{
  "hidden_size": 128,
  "hidden_act": "swiglu",
  "norm_eps": 1e-05,
  "positions": "rope",
  "rope_theta": 10000.0,
  "rope_fraction": 1.0,
  "attn_scale": 0.125,
  "bias": "none",
  "lr_mult_qkv": 0.4,
  "beta1": 0.95,
  "train_tokens": 203100000,
  "max_steps": 3287
}
Each number is 128 + 24 x the weight over its row's rms, rounded and kept within 0 to 255. Layers, rows and columns count from 0. The size above them is the row's rms in percent of the matrix's.

# layer 13 MLP down (transposed), 320x128, rms 0.133, rows 48-65, columns 0-127
size [ 99 100  98 103 103 114  97 104 112 101  89  99 100  96 102  97 101 110]
[[138 156 140 120 143  85 147 156 137 203 105 131 131 112 165 134 125 141 132  93 100 115 132  93 137 133 117 101 126 136 109 139 154  99 161 146 129 131 120 202 109 135 117 144 167 118 125 153 115 157 138 125 134 141 128 114 141 146 133 139 138  78 144 110 135 106 106 128  98  73 105 148 100 172 132 112 148 122 121 178 147 140  74 100 140 134 197 150 133 120 122 134 111 184 115 129 134 107 141 136 144  90 115 131 172 106  89 149  95 135 125 136 138  99 118 134 136 138 162 128 117 116 171 128 115 145 104 151]
 [125 129 117 136 150 142 127  90 102 133 103 140 152 170 134 102 163 109 120 171 131 153 172 127  78 102 117  92 117 129 103 100 135 118 119 129 104 143  97 113 168 148 145  89 122 118 130  94 135 146 101 153 126 135 135 135 172 138 160 113 123 101 185 132  99 143 124 147 137 146 115 118 129 134 136 130  89 134 150 114 148  89  96  52  89  85 109 107 140 175 137 148 117 147  85 120 111 122 133  95  92 121 140 139 162 110 128 129 147 154 104 161 145 111 167 145 153 102 126 104 132 148 126  79 133 150 152 113]
 [142 147 132 154 150 134 114 110 128 122 145 169 117 147 147 144 168 145 136 141 129 150 156  81 201 172 136 106  80 134 113  90 135 147 112 113 120 106  87 153 113  94 103 127 126 181 132 155 130 119 128  83 143 166  92 121 166 121 115 118  93 122 166 111 114 151 123 130 127 115 123 133 137 141 148 166  89  90 166 120 125 173  99 146 102 136 141 146  93 113 124 118 118 155 127 164 108  86 109 107 132  94 160 120 173 112 145 142 138 125 119 137 121 105 138 118 136 146 113 130  83 131 169  89  97 126 140 138]
 [126 143  79 129 102 138 172 151 100 124 129 106 140 148  99 133 117 152  98 123 141 136 129 114  83 133 113 116 125 127 154 120 151 121 135 158 163 121  79 114  75 123 169 167 163 132 129 103 121 112  92 116 119 141 110 102 122 120 147 134  61 138 125 100 125 108 154 143 108 171  89 125 159 183 166 143 148 139 133 126 163 136 132 152 140 127  86 121 127 106 120  93  82 115 120 139 113 181 124 153 127 141 122  97 136 110 144  68  96 151 119 176 106 148 135 169 135 130 125 101 160 134 143 128 140 137 130 110]
 [ 91 137 125 148 198 126 138 108 155 147 132 149 130 138  80 106 122 118 113 143 161 112 140 100 121 118  78 126 165 105  80  98 144 114 203 128  97 104 140 127 116 112 134 111 145  83 142 102 105 134 133 167 135 110 133 127 141 134 134 102 140 142 109 122 133  99 170  96 115  96  80 118 137 101 158  82 111 114 120 142 109 164 121 114 143 142 136 123 142 149 135  78 124 155 134 135 122 131 123 166 104 136  66 145 109 118 149 129 155 159 129 135  79 169 128 114 148 105 131 166 138 144 147 123 142 144 150 117]
 [104 126  97 139 115 160 135 117 147 101 111 117 159 103 124 137 127 163 101 107  94 118 113 111 159  95 120 104 110 149  88 108 116 140 152 143  87 112  96 157 137 107 145 118 124 135  82 155 131 159 113 117 145 139 182 133 151 147  98 105 121 135 127  87  95 100 159 127 138 182  78 163 100 137 157 115 129 184  94  91 131 149 159 157  96 137 194 104 135 125 143 123 145 133 141 139  86 142 148 107 153  99 122 121 146 180 115 113 147 108 101  96 113 146 136 143 163 113 126 111 139 126 141 159 126 126 126 134]
 [108 143 100  91 154  85 154 147 156 107  99 122  90 117 112 157  88 135  92 111 142 149 167 137 126 126 156  84 111  88 111 176 131 136  78 122 106 138 117 148 142 130 168  90 116 143 125 147 115 129 103 100 136 130 120 115 126 121  96 110 128 149 118 144 130 122 117 131 117 155 102 147 150 119 106  97 152 119 118 123 121 118 146 119 123 142 120 141 105 135 162  99 100 147  75 139 119 124 176 142 120 111 121 143 179 162  94 115 168  90  98  82 114 176 121  73 170 142  94 138 133 120  90 138 108 140 134 144]
 [150 134 108  86 115 111 142 166 156 123 117 120 100 140 141 155 122 147 137 176 169 119 107 165 153 141 135 152 102 158 158 142 120 182 116 183 109 158 124 137 113  93  96 120 125 162  87 133  97 147 100 145 112 154 123  92 159 146 137 131 124 131 113 144 104 111 131 144 132 127 124 141  82 149 109 108 142  98 128 118  41 160 138 123 121  98 139 124 114  81 140 103  98 118 100 138 129 112  92 114 133 116 180 110 117 162 100 165 165 118 120 122 122 136 144 132 142 128 175 150  89 143 141 137 118 122 144 125]
 [132 152 165 101 105 147 150  57 142 109 123 126 128 149 134 138 124 105 125 166  88 119 138 113 159 145 172 129 108 136 118 129 153 169  68 139 129 152 130 124 130 123 142 158 161 150 139 154  91  96 142  98 127 174 145  94 143 113 115 148 142 127 129 120 147 140 113 174 113 177 120 119 112 126 123 125 154 120 116 132 115 116 158 186 148 168 110 113 150  94 129 162 108 112 112 112 161 165 145 129 116 143 166 141 118  88 118 121 111 158 152  98 137 139 164  88  66 138 108  92 107 118 130 124 109 143 129 122]
 [153 122 117 134 101 164 105 146  82  95 135 139 120 135 148  83 156 138 114 119 179 103 153  99  95  96 120 123 131 126 115  91 151 138 114 110 114 111 157 168 163 151 115 120 100 146 130  94  98  76  93 129 150 137 141  92 123 145 122  70 125 150 102 138 140 122 122 104  93 129 103 133 121 129 114 114 107 135 153 145 150  72 162 134 130 144 108 155 120 138 136 140 121 107  99 106 150 143 134  96  72 108 123 122  95 145  58 118 103 133 128 149 160 148 139  88 146 158 129  99 132 154 137 113 146  92 119 101]
 [126 158 183 143 122 121 120 106  94  72  86 110 131  88  98 110 145  77 122 132 127 191 104 133  78 133 114 140 134 163 156 123 135 113 117 145 137 132 124  94 182 136 103 156 194 139 132 137 152 198  94 151 138 166  95 138 156 153 116 146 187 143 119 111 129 140  94 136 109 154 143 103 159 116 133 144 129  94 132 119 138 153 150 118 148 150 162 109 149 128 103 156 135 114  90 120 130 156 133 127 130 105 130 122 106 117 143 122 113 121 139 141 136 169 118 141 129 145 123  95 134 122 128 122 111 105 110 119]
 [168  97 132 120  92 161 131 118 137 120 124 107  99 161 146 159 126 106 102 184 119 183 150 132 154 117 147 170 152 125 140 136 121 110 137 114 109 131 116 159 128 168 139  86 130 178 171 114 102 129 165  86 116 163  72  76  94 105 124 126 120 138 121 149 131 118 132 124  90 151 105 121  95 127 106 125 109 121 126  99 154  93 142 120 139 122 101 109 121 118  87 106 155 178 135 109 136 143 140 179 137 154 105 122 142  90  99 137 109 103 126 115 163 110 128 134 154 158 135  89 117 107 130 105 143 108 113 122]
 [183 116 159 148 144 134 154 140 191 101 130 129 141 169 110 165 104 134 160 184 123 123 139  65 157 120 157 135 136 112 120 121  95 140  95 105 112 111 124 135 165 130 140 134 124 111 138 128  99 139 122 157 110 155 127 108 127 113 134  61 136 138 151 139 135 130 124 190  71 133 139 146 123 109 157 115 116 122 159 134 145 106  92 144 176 138 135 143 132 142 117 162 170 156 101  96 124 106  99 140 101 110 136 116 140 115 121  96 132 153  99 159 125  97  99 111 157 138 133 155 126 131  88 158 138 126 144 123]
 [124 132 130 106  77 143 102 146 147 117 133 149 134 139 166 115 117 108 144 153  89 132 137 136 147 113 123 141 117 134  94  99  64  82 166 101 162 140 157 143 107 140 101 119 133  83 129 184 142 103 110 126 137 126 168 116  93 182 107 136 125 120 100 160 139 137 104 147 166 146 124 134 106 186 160 145 132 137 134 143 110 147 170 142 146 149  77  95 117  94 137 147 101 114 154 120 137 166 161  99 110 113 148 179 127 104 122 132 151 128 120 110 149 123 117 113 157 152 104 125 153 118 137 166 122 110 105 113]
 [135 144 147 175 167 142 178 135 138 125 119  93 111 133 105 124  89 138 151 139 139 111 101 110 108 120 122 141 130 150 134 139 174 118 116 120 155 155 139 170  67 141  96 162 105  62 139  96 104 148 120 145 149 119  83  85 136 164 124  97 131 144  96 114 168 113 109 130 100 118 116 168  95 173 121 140 121 154 100  94 147 113 107 139 167 127 119  97  99 155 126 143 134 173 140 139  98 119 137 117 114 137 158 110 115 141 120 122 142 105 132 142  80 107 136 106 135 142  95 134 122  98 125 102 122 110  83 106]
 [ 56 134 107 127 129 163 153 136 115 121 111 115 157  89 151 144 103 110  75  76  87 130 129 121 160 139  95  99 141 114 126 121 152 103 117 122 137 155 156 112 144  97 116 142 127  93 100  99 156 175 128 136 134 121 116 120 131 138 142 130  93 114 105 128 126 121 121 143 140 136 139 135 135  91 132 152 116 117 122 148 126 125 141 152 118 112 146  70  77 128 100 146 116 146 102 133 147 147  92 136 145 122 144 196 162 156 106 121 106 106 137  75 118  72 148 138 137 106 125 103 129 123 175 139 114 116  96  83]
 [115 122 135 139 140 123 126 149 119 183 125 140 135 136 113 149 119 121 142  84 106 135 131 122 115 164  97 128 179 152 153 144 143  76 135 189 142  99 100 133 159 133 130 126  99 152  94 136 163  91 142 109 110 172 135 150 129 159 179 128 150 130 112 146 119 113 113 143 122 142 153 121 133 150 108 157 100 113 128 162 121  76 108 144 101 135 118 104 124 117 102 116 110 117 112 145 144  70 177 151 134 138 132 111 119 103 123 160  97 147 153 121 132 117 145  95 157 175 145 151 193 162 149 144 138 117  89 120]
 [104 127 143 130 149 125 121 154 170 149 136 105 107 112 110 143 128 143 125 112 152 141 107 189 122 157 112 117 114  91 142 151 139 124  87 123 123 117 130 137 122 107 124 115 141 127 101 151 182 145 175 118 147 123 163 111 143 115 121  93 140 152 158 180  92 167 162 119 116 115 103 150 111 169  84 144 114 101 107 132 113  84 130 179 139 145 158 126  89 151 153 141 157  88 163 157 173 160 154 162 105 155 150 135 122 146 165 137 120 104 151 168 140 158 117 133 118 100 121 129 135 150 125 141  91 162 134 120]]
# layer 13 MLP gate, 320x128, rms 0.136, rows 49-66, columns 0-127
size [105  90 103  96  87  93  94 106 107  99  97  96  96  98  98  97 112  95]
[[122 102 145  59 138 142 127 144 175 142 120 108 110 187 120  94 105 100 124 129 161  94  95 151 159 127  80 115 194  90 137 131 130 132 113 123  75 130 143 117 137 108 132 150 154 154  99 138 165 122 112 104 132 124 181 125 111 145 113 136  83 164 144 118 111 150  91 123 102 130 136 121 157 134  94 127 129 142 154 127 134 168 135 133 130 153 116 140 141  72 114 110 126 113 117 168 140 118  89 160 107 113 148 120 104 115 141 122  98 177 116 107 122 141  94 140 133 123  89 121 104 151 122 141 137 125 102 107]
 [104 133  85 147 115 171 105 115 113 127 119 136 129 132  79 157 162 116 118 137 136  97 100 117 129 160 143 108  94 111 115 145 166 110  83  84 169 148 129  97 171  95 133 111 162 147 133 122 127 140 134 145 136 147 134 116 143 125 131 156 114 155 146 110 117 101  98 141 155 145 138 140 111 110 118 134 149  99 133 180 138 128 162 131  94  81 126 157 161 106 111 105 132 154  92 120 165 143 116 158 104 127 118 112 178  77 127 127 144 123 127 101 142 110 125 168 139 175 146 142 184 113 147 152 136 146  80  99]
 [103 119 121 128 140 133 141 137 110 144 147 107 129 160 131 154 124 157  93  86  87  73 160 118 132 119 113 143 150 118 136  81 143 156 197  94 150 136 139 115 154 116 151 120 141 109 150 108 138  82  92 103 116 128 155 110 142 142 124 124 122 166 105 139 133 105 114 112 122 154 188  77 108 122 113 104 172 114 159 124 153 126 176 173 123 159 140 121 132 101 144 165 103 116 148 110 153 100 123 155 167 149  93 147 121 107 105 144 141  94 128 117 119 114 137 139  96 114 119 107 149 140 149 124 162 145  75 119]
 [112 118 103 173 143 138 136 138 139 134 107 128 129 129 103 146 121 115 101 148 124 121 183 119 108 117 135 139 117 125 121  78 156 160  51 116 130 164 133 158 105 107  93 121 138 143 139 128 159 135 154 112 135 138 145  97 167  95 115 146 113 102 166 158 128 116 132  93 142 128 125 162 143 123 142 123 128 140 128 175 109 112 134  89 128 112 134 103 122 136 116 112 113 175 140 141 120 167 168 134 128 201 126 157 118 100 120 146 133  88 119 137 115 128 145 114 164 130 200 119 167 169 108 140 143 135 169 162]
 [124 133 130 163 140 165 112 106 116 116 132 145 133  93 127 101 170 165 138  96 116 152 150 119 102 112  92 115 121 119 164 123 108 130 122  87  95 142 136 124 131 147 141 127  80 141 114 110 128 109  89 140 146 118 158  95  93 127 137 136 150 119 107 129 114 115 141  91 125 160 123 143 171 131  80 175  97 133 131 124  98 172 136 131 124 136 171 118 186 151 150 142 142 144 141 119  87 128 146  60 128 125 115 111 156 129  76 126 158 106  86 143 108  86 137 152 158 110 139  96 177 129 149 123 139  96 149 119]
 [ 93 134 148 140 105 183  84  96 117 167 152 140 137 149  91 116 154 114 139 141 147  91 115 171 123 143  81 104 130 130 146 101 102 100 140 167 156 128 112 126  89 146 125 157 102 118 126 115 139 109 110 125 146  90 125 112 143 124 154 127 125 122 118 141 171 144 156 111 142  88 139 120 146 132 168 120 145 121 113 133 109 106 125 125 160  89 148 210 130 120  68 152 123 114 153 107 103 113  97 125 105 146 141 129  54 134 136 147 101 130 126 158 133 129 143 163  98 152 133 115 137 109 148 141 154 113 118  97]
 [151 100 130 131 156 123 177 138 150 157 116 147  96  68 151 128 120 147 122 136 124 124 121 107 120 144 131 148  70 132 145 147 126 178 165 135 107 145 169 133 139  98 118 107 130 146  61 150 156 109  96 176 108 157 103 139 122 167 119 161 136 142 116 120 129 133 192 133 122 139 146  77 114 115 121 141 157 119 115 115  84 102 133 147 134 140 140 132 133 134  70 148 108  99 113 144 128  99 125 108 133 109 136 113 138 160 126  97 111  95 123 115  84 115 156 116 143 122 144 125  76 114 131 152  89 129 118 165]
 [159 134 121 151  91 126 143 118 120 131 126 111 117 144  94 115  65 121 128 144 146  88 117 142 141 144  66 107 124 104 144 121 140 145 167 125 155 175 114 111 136  72 112 133 131  95 114 160 115 134 121 112 127 171 126 136 114 108 112 142 133 168 133 103 146 140  88 155  88 123 131 127 132 119 111 117 106 150  95 156 113 128 121 112 123 114 143  78 137 113  99  87 127 120 152 159 134  98 161 103 119 118 137 162 125 115 124 144 114 191 121 155 148 101 126 126  78 169 130 143 132 185 167 167 118 167 111 145]
 [165 104 126 138 124 149 152 134 136 108 147 122 139 118 154  84 109  99  86 153 107 139  99 147 166 107 111 106 108 150 140 104 131 127 143 124 135  88 149 119 145 129 160 149 135 134 138 108 137 162 108 148 150 136 149 108  96 138 119 129 143 104 101 100 131 121 107 166  77 154 161  92 101 130 100  79 145  93 166 116 166 101 131 103 159 125 138 139  75 130 125 117 146  67 108 131 151 131 183 152 118 143 154 175 125 138 119 114 161 134 101  84 107 146  86 127 116 112 153  93 104 164 146 120 114 139 113 107]
 [155 119 118 116 139 140  86 116 126 142 133 111 109 129 129 132 142 147 141 116  88 158 163  85 119  97 148 105 132 127 159 155 116 136 143  83 110 105 101 165 132 106 105 110 161 105 190 165 158  92 146 165 142  97 175 111 136 126 159 108 121 113 107 163 136 131 169 103 155 110 119 111 164  96 128 138  94 107 180 145 148 134 136 141 138 108 135  84 140 101 124 116 117 128 134 142 152 127 132 117  72 107  93  92 129 144 147 127 181 144 133 138 137 124 148 144 146 114  95 135 108 120 148 175 115 123 174 162]
 [ 93 126 129 160 150 186 144 142  95 111 126 158 146  91 139 144 100  93 105 132 121 132 140 126 160 116 114 131 135  98 152 104 124 122 105 167 138 116 102 124 135 114 170 100 170  87 135 123  90 144 113 158 140 110 139 168 139 112 110 103 130 152 120 108 115  91 114 137 136 159 142  97 139 180  78 125 152  94 123 125 151 183 125 106 134 142 117 165 103 147 143 130 144  72 134 121 148 114 151 106 121 133 124 150 102 122 119 147 193 123 133  92 153 156 119 121 118 147 151 150  93 141 105 117 113 139  73 156]
 [120 121  98 139  87 148 149 130  91 149 103 121 119 150 147 119  92 115 168 136 154 105 155  97 177 144 120  92  89 115 129 129 161  70 107 125 125 122 163 117 189 134 118 125 142 144 110 157 164 119 154 124 109  84  79 102 173 106 142 117 107 144 103 124 116 150 147 113 155 139 142 125 137 141 134 119 122 121 145 131 125 154 171 147 133 105 132 139 103 141  98 140 130 125 141 122 107 161 123  93 120 139 135 129 151 125 121 151 114 121 164 137 159 147 171 131 150 118 146 118 193 102 197  97 101 105 102 107]
 [115 162 118  96 127 173 104 128 125 137 137 147 161 141 138 107  96 114  99 135 134 122 126 152 161 106 167 102 118 109 158 164 128 135 110 143 136  87 113 122 141 144 120 143 164 143 124 122 148  77 134 120 173 148 113 133 118  67 121 124 184 162 125 114  62 125 150 133 118 126 114  93 124 143 183 155 145 169 155 143 127 117 125 127 123 139 184 138 157 157 128 102 147 107 104  99 140 143 143 102  72 140 111 168 118 108 118 127  99  95  88 121  80 112 116 156 119 120 131 139 135 147 135 152 145 130 160 134]
 [103 106 125 113 137  89 129 143 150 155 152 162 100 136 133 126 129 114 155 172  89 124 113 142 127 145 132  90 162 131 130  80 140 146 115 143 116  94 123 175 125 123 172  82 103  89  78 130 131 132 131 123 156 141 107 110 131 138 152 109 118 173 120 136  60 161 111 125 148 136 134 133 133 132 134 106 102 105 126 145 164 101 110 134  97 123 121 112 111 113 162 105 100 103 170 146 167  79 140 143 139  96 109 107 124  78 120 142 125 153 132 141 134  85  80 143 116  87 141 132 109 122 148 110 170  99 154 122]
 [112 119 139 134 105 168 148 178 121  65 155 148 116 157  95 145 145 143 133 135 171 109 112 118 125 141 176 153 129 104 135 132 106 129 110 131 109  84  73 122 119  89 137 119 113  89 149 158  82 117 130 105 145 123 138 114 147 124 154 122 125 109 169 114  83 145 133 159 136 129 147 162 125 139 137 152 142 140 144 138  80 153 156  84 162 125 117 178 114  75 107 138 137 176 149 137 127 113 126 125 136  91 117  98 143 178 143 123 128 105 129 170 127 116 115 122 113 107 172 131 107 123 120 151 144 147 162 136]
 [ 97 140 133  98 143 109 149 135 134  88 136 140 103 149  90 120 151 191 133 140 125 101 175 113  85 120  81 105  97 102 106 139 135 122 133 126 136  79 136 134 150 177 120 121 110 118  87  89 140 132 179 102 145  87 123 126  85 170  91 133 105 169 140 116 127 133 114 117 147 155 126 148 137 122 146 142 182 142 127 126 126 117 114 111 157 147  93 161 124 133 158 133 108 127 101 156  95 138  96 125 109 110 135 107  90 110 163 143 125 167 140  90 146 114  76 151 153 110 111 148 127 110 140 132 139 116 114 105]
 [126 135 124 148 128 114 168 132 115 120 130 112 123 169 137 112 115 141 139 111  96 148 127 169 196 133 153 126 155  99 124 130 172 149 113 100 167 109 143  70 128 151  79 115 140 141 115 111 100 134  86 134 141 128 106 138 118  91  72 118 140 150 123 115 179 114 116  99 134 166 163 134  98 147  87 114 173 112  78 157 144 139 111 126 105 157 117  93 129 116 110 134 132 162 127 133 117 137 165 139  87 116 158 105 106 124 139 101 111 148 135 148 101 157 121 143 148  89 129 164 126 103 156 154 102 149 148 118]
 [137 119 117 113 126 132  68 146 128 115 136 110  99 110 103  94 173 130 116 136 135 104 118 130 109 164 110 104 100  88  98 169 166  88 116 129 112 116  99 137 115 119 141 156 146 155 156 141 130 136 139 129  77  77  86 122  95 139 132 115 164 121 148 134 171 144 163 170 167 117 155 105 112 110 110 148 115 103 157  88 154 113 113 105 128  81 107 131 129 136 119 206 111 147 120 149 151 127  98 140 156 117 108 143  89 119 137 146 138 139 123 130 131 111  97 155 157 141  82 125 112 118 151 119 117 131 131  93]]
# layer 13 MLP up, 320x128, rms 0.133, rows 49-66, columns 0-127
size [107  95 107 102 102 100 104 108 103  97  97  94  96 102 100 101 112  92]
[[158 134 119 106 143 131 138 151 108  93 106 175 109 128 118 129 127 131 144 102 123 102 122 110  88 169 125 159 183 118 119 109  83  99 148  98 148 136  86 148 121 116 100 107 124 122 113 111 153 108  97 120 125 110 115 101  76 137 131 147 143 115  99 150 179 150 150 116 135 118  89 121 119 131  98 139 114 129 147 102 121 139 104 125 147 119 123 107 147 120  97 139 134  63 152 106  77 105 140 149 159 105 122 112 119  91 142 202 154 124 100  99 102 121 123 129 147 141 109  90 156 179 144 101 101 116 142 123]
 [ 93  83 178 136 118 114 137 170 152 109 142  93 118  97 125 130 103 128 161 147 122  92 100 116 186  76  91 106 149 122 117 107 120 113 110 180 106 106 130 100 108 177 133 110 123 105 122 129 147 164 127 112 136 112 112 110 158 103 146 115 138  90 107 102 151  82 134 108 148  92 141 141 115 139 139 122 126 129 120 102 136 139 115  83 166 136 170  90  91 124 145 151 146 130 115 143 103 171 113 157 150 142 135 104 121 102 108 130 147 150 110 113 115 175 108 130 125 153 117 146 146 140 126 121 143 102 191 130]
 [164 121 116 131 130 151 118 100 135 117 116  76 129  96 127  92 110 127  97  93 105 120 105 142 147  96 143  88 121 115 122 146 175 140 105 104 156 145 106 178 158 143 169 104 107  98 155  80  87 117 142  59 109 139  92 116 171 158 154 128 142  83 137 121 150 133 152 113 136  94 161 126 115 157 130 127 129 128 143 129 152 127 144 130 127 130 125 111 125 124 154 153  85 119  92 148 134 139 148 162 110 141 109 131 155 115 154 145 123 113 150 170 103 136 130 133 175 138 120  97 143 155 148 170 128  76 145 127]
 [128 164 114 116 120 124 150 107 142 121  88 119 121 146 162 142 135 121 137 155  99 117 121 153 150 156 143 160 125 119 110 141 153 109 145  97 161 133 128 120 159 128 171 151 121  75 138 126 151 116 129 119 131 120 127 100 138 104  88 107 108 113 163 127  89  99 142 131 101 116 139 131 131 129 159 128 123 105 125 105 168 141 108 116 100 137  93 151 171  87 140 135  97 123 135 122 137 119 132  83  97 139 157 172 106 183 121 126 158 142 101  69 102  97 125 163 115 109 106 156  74 157 100  52 137 126 139 106]
 [144  98 132 179 100 139 150 112  82 130 158 123 134 112 132 126 125 118 120 118 153 113 113  90 151 134 140 135 100 118  98 116  56 142  96 116  80 158 143 130 155 129 135 122 124 119 138 164 125 153 101 175 146 144  85 119  61 144 101 112 151 149 143  95 137 105 131 128 148 104  79  96 132 155 109 135 143 154 125 137 132 133  90 119 106 139 159 131 142 133 152 107  88 109 109 149  85 107 137 108 107 137 108 141 152 123 140  86  94 126  91  76  95 125  93 135 143 130 128 136 115 111 126 134 178 109 118 159]
 [138 100 105 117  74 147 111 117 121 121 115 148 134 122 155 113  80 160 132 134 162 156  91 126  91 119 105 161 152 118 119 109 144 127 158 109 113 120 126 101 166 160  98 117 132 131 136 123 181 106 117 149  81 136 127 195  99  95 133 107 146 118 151 118 100 120 111 156 126 158 124 132 171 147 151 113 114 121 145 140 164 143 137 105 114 116 137  66 170  74 149 156 110 129 127 104 118 116 114  97 107 115  91 101 159 118 132 132 156 132 131 121 121 125  95 172  99  80 138  78 135 156 118 133 132 127 128 136]
 [131 180 130 115 161 123 147 132 131 145  94 152 119  99 109 130  98  95 152 124 168 132  69 161 136 112 125 117  74 110 150 117 149 142 134 120 118 132 131 125 173 136 154 124  98  98 129  94 122 144  87 132  95 124 143 134 102 141 116 156 134 143  70 128 112 161 124 150 128 106 165 128 134 129 140 131 157 145 122  87 133 180 133 117 112 120 171 163 116 172 109 132 128 167 129 158 179 120 154 122  96 143 138 115 115 154 125 128 123 130 135 121 116 173 105  94 100 172 160 124 174 146 113 139 107  77 141 112]
 [160 135 160 116  90 141 129 121  98 125 156 163 143 176 130 114 119 166 111 160  99 159 132 140 130 141 138 144 130  83 147 120 106 132 121 111 103 136 134 109 150 141 132 173 111 142 119 131 137 117 135 186 138 143 105 133 180 101 114 131 169  82 123  89 139  78 118 149 158 144 141 152 109 131 133 111 114 122 156  75 119 156 109 113 131 116 149 139 157 166 114 154 156 121 105 146 110  99 147 167  94 110 140 101 178  96 128 141 149 116 125 118  85 180 139 115 134 142 139 109 152  93 107 176  94 117 121 127]
 [118 117 127 144 103 138 146 129 100 110 103  90 109 122 103 153 113 169 154 142  81 145 155 115 163 128 102 136 137 131 102 129 160 105 129 138  79 162 148 199 152 140  80 139  82 143 128 129  81 107 140 117 118 151 133 118 148 112 147 126 115 155 101 145 134 116 151 140 119 157 103  92 105 134 102  95 136 132 127 121 111  83 100 131 105 129 138 148 127 124 136 124 139 157 133 103 189 107 137 147  87 121 154 121  97 150  82 146  78 116 106 129 158 172 150 122  98 148 119 136  87 155 123 110 140 122 166 115]
 [138 171 114 135 106 146 124 131 145 132 136 149  90 135 136 128 123 127  97 100 106 164 161 155 126 128  99  97  77 137  86 102 106 149 128 129 125  89 112 117  85 105 113  95 144 132 119 153 126 129 145 106 146 137 144 124 149 104 154 146 106 120 148 168 142  89 132 111 143 161 127  87 104 134 131  91 132 122 143 169 135 114 138 123 117 116 124 138 118 123 149  78 121 104  96  63 119  99  94 131 158  83 105 122 177 125 100 150 128 156 101 122 170 150 173 123 130 146 105 163 103  82 126 153  87 146 100 108]
 [150 128 129 156 112 128 101 165  98  93 150 124 138 120  88 108  96 123 142 143 122 133  97 136 104 136  79 134 109 126 143 115 147 182 161  78 115  97 121 135 144 109 139 164 175 155 102 137  99 118 181 112 115 148 100 103 145 144 146 134 123 111 156  97 121 133 128 121  82 104 166 107 130 130 136 165 107 172  89 108 137  99 130 147 159 130 115 123  86 128  60 134 142 134 129 108 146 102 170 104 138 154 138 125  89 127 116 139 143  83 124 127 157 133 112  78 141 170 112 128 101 146 139 121 151 128 126 112]
 [152 174 119 110 119 143 136 130  67  90 143 120 130 170 167 134 104 113 113 186  92  95 102 138 105  85 144 129 108 171 121  87 127 117 145 104 110 143 134 155 167 151 149 143 102 144 124 103 140 169 128 115  99 105 128  93 141 143 111  91 111 144 128 189 173 130 112 106 122 164 119 100 109  96 121 132 106 109 133 144 172 111 110 118 148 115 120 124 133 122 131 113 106 157 127 167 110 190 118 115 113 129 154 128 154 153 136 172 133 135 167 123 136 117 123 136 137 128  99 145 137 126  90 111 172 150 119 120]
 [134 149 150 123 163 160 146  96 145 121 104 123  98 169 112 121 108  84 149 161 129 153  95 121 105 142  90 151 117 104 141 167 128 130 131 164 188 153 127 143  88 119 139 112 154 120 114 148 114 136 129  81 130 151 153 139  92 117 130 122 133 115 121 146  93 123 154 120 151 127 145 124 156 110 106 166  59 125  99 158 107 168 116 124 136 106 124 118 127 107 107 145 145 133 162 121 141 133 174 120 144 139 115 150 113  57 153 106 110  99 123 145  85 132 157 182 120 111 109 137  97 115 107 102 143 149 146  96]
 [144 144 119 128  73 141  98 114 137 117 151 163 128 141 140 131 125  80 155 113 131 127 130 131 115 155 123 128 111 140 153 147 125 116 152  93 153 106  78 122 100 112 102 126 102 125 113 152 170 196 164 160 163 131 141 102 136 138 124 154 166  87 127 159  86 131 123 160 128 131 134 118 132 165 146 103 120 134 105 107 139 129 130  98 114  57 164 127 164  99 116 128 113  96  87 108 115 162 145 148 107  87  90 139 141 108 148 145 138 115  96 128 136 103 135  95 117 144 165 125 140  93 145 136 117 144 182 141]
 [159 156 147 155 116 127 132 155 133 146 126  79 166 112 136 138 113 122 117 115 128 116 101 157  85  85 164 139 130 114 101 153  89 150 129 124 140  93 126 128  97 143 119 102 140 100  85 109  93 157 119 126 129 104 108 142 151 141 111 131 112 186 119 119 170 133 166 166 144 138 138 142 148  96 120 109 140  88 155 101 168 112 152 131  90 111 153 142 124 134  97 178 126 142 139 144 144 137 138 105 166 102  81 125 105 141 143 131 141 132 173 123 127 135 173 123  65 120 118 124 117 127 122 142  88 188 118 118]
 [162 109 111 117 114 151 149 151 135 106 154 128 116 119 146 130 122  65 144 127  69 115 123 133 117 158 119 138 125 138 119 109 126 149  94 113 116 110  98 113 204 132 136 159 162 121 131 140 139 128 154 115 131 146  90 138  85 162 121 113 117 142 115 137 131  97 115  97 150 126 104 150 114 158 130 110 101  48  96 101 156 133 153 148 152 125 118 134 157 139 121 105 107  64  90 151 100 150 126 161 151 153  97 127  85  93 145 126 125 113 176 128 114 136 139 157 128 143 132 126 143 124 157 144  88 105 101 126]
 [134 158 118 111 128  85 104 150  97  91 123 120 187  94 103  96  96 106 137 127 141 160 143 128 159 136 125 125 133 122 156 127 107 121 129  65 150 161 122 178 153 152 153 122 123 130 120  92 170 130 167 128 154 101 163 148 147 132 105 150 155 113 107 136 116  91 116 164 113 105 107 131 141 146  84  96 119  92 139  78 143 154 116 150 110 145 117 145 143 142 119  89 121 152 141 121 159 158 132 137 140 142 141 138 122 106 155  80 125  90 138 137 169 112  96 136 128 160 108  73 161 152 138 112 129 125 103 121]
 [133 150 204 113 109 158 138 137 128 131 123 101 106 174 119 138 153 133 136 116 127 141  95 170 136 138 133 148 150 133 112 102 131  89 113 181  88 133 153 146  75 136 104 168 116 169 157 135 139 116 109 134  88 143 146 122 157 157 123 123 127 115 102 165 133 125 107 127 115 101 106 142 123 133 134 149 129 139 155 151 109  95 165 159 153 110 192 129 115 139 114 124 128 158 159 172 131 110 153 159  90 150 175 119 150 170  91 127 119 121 118 117 119 178 113 113 115 114 152 106 144 104 122 108 133 157 148 152]]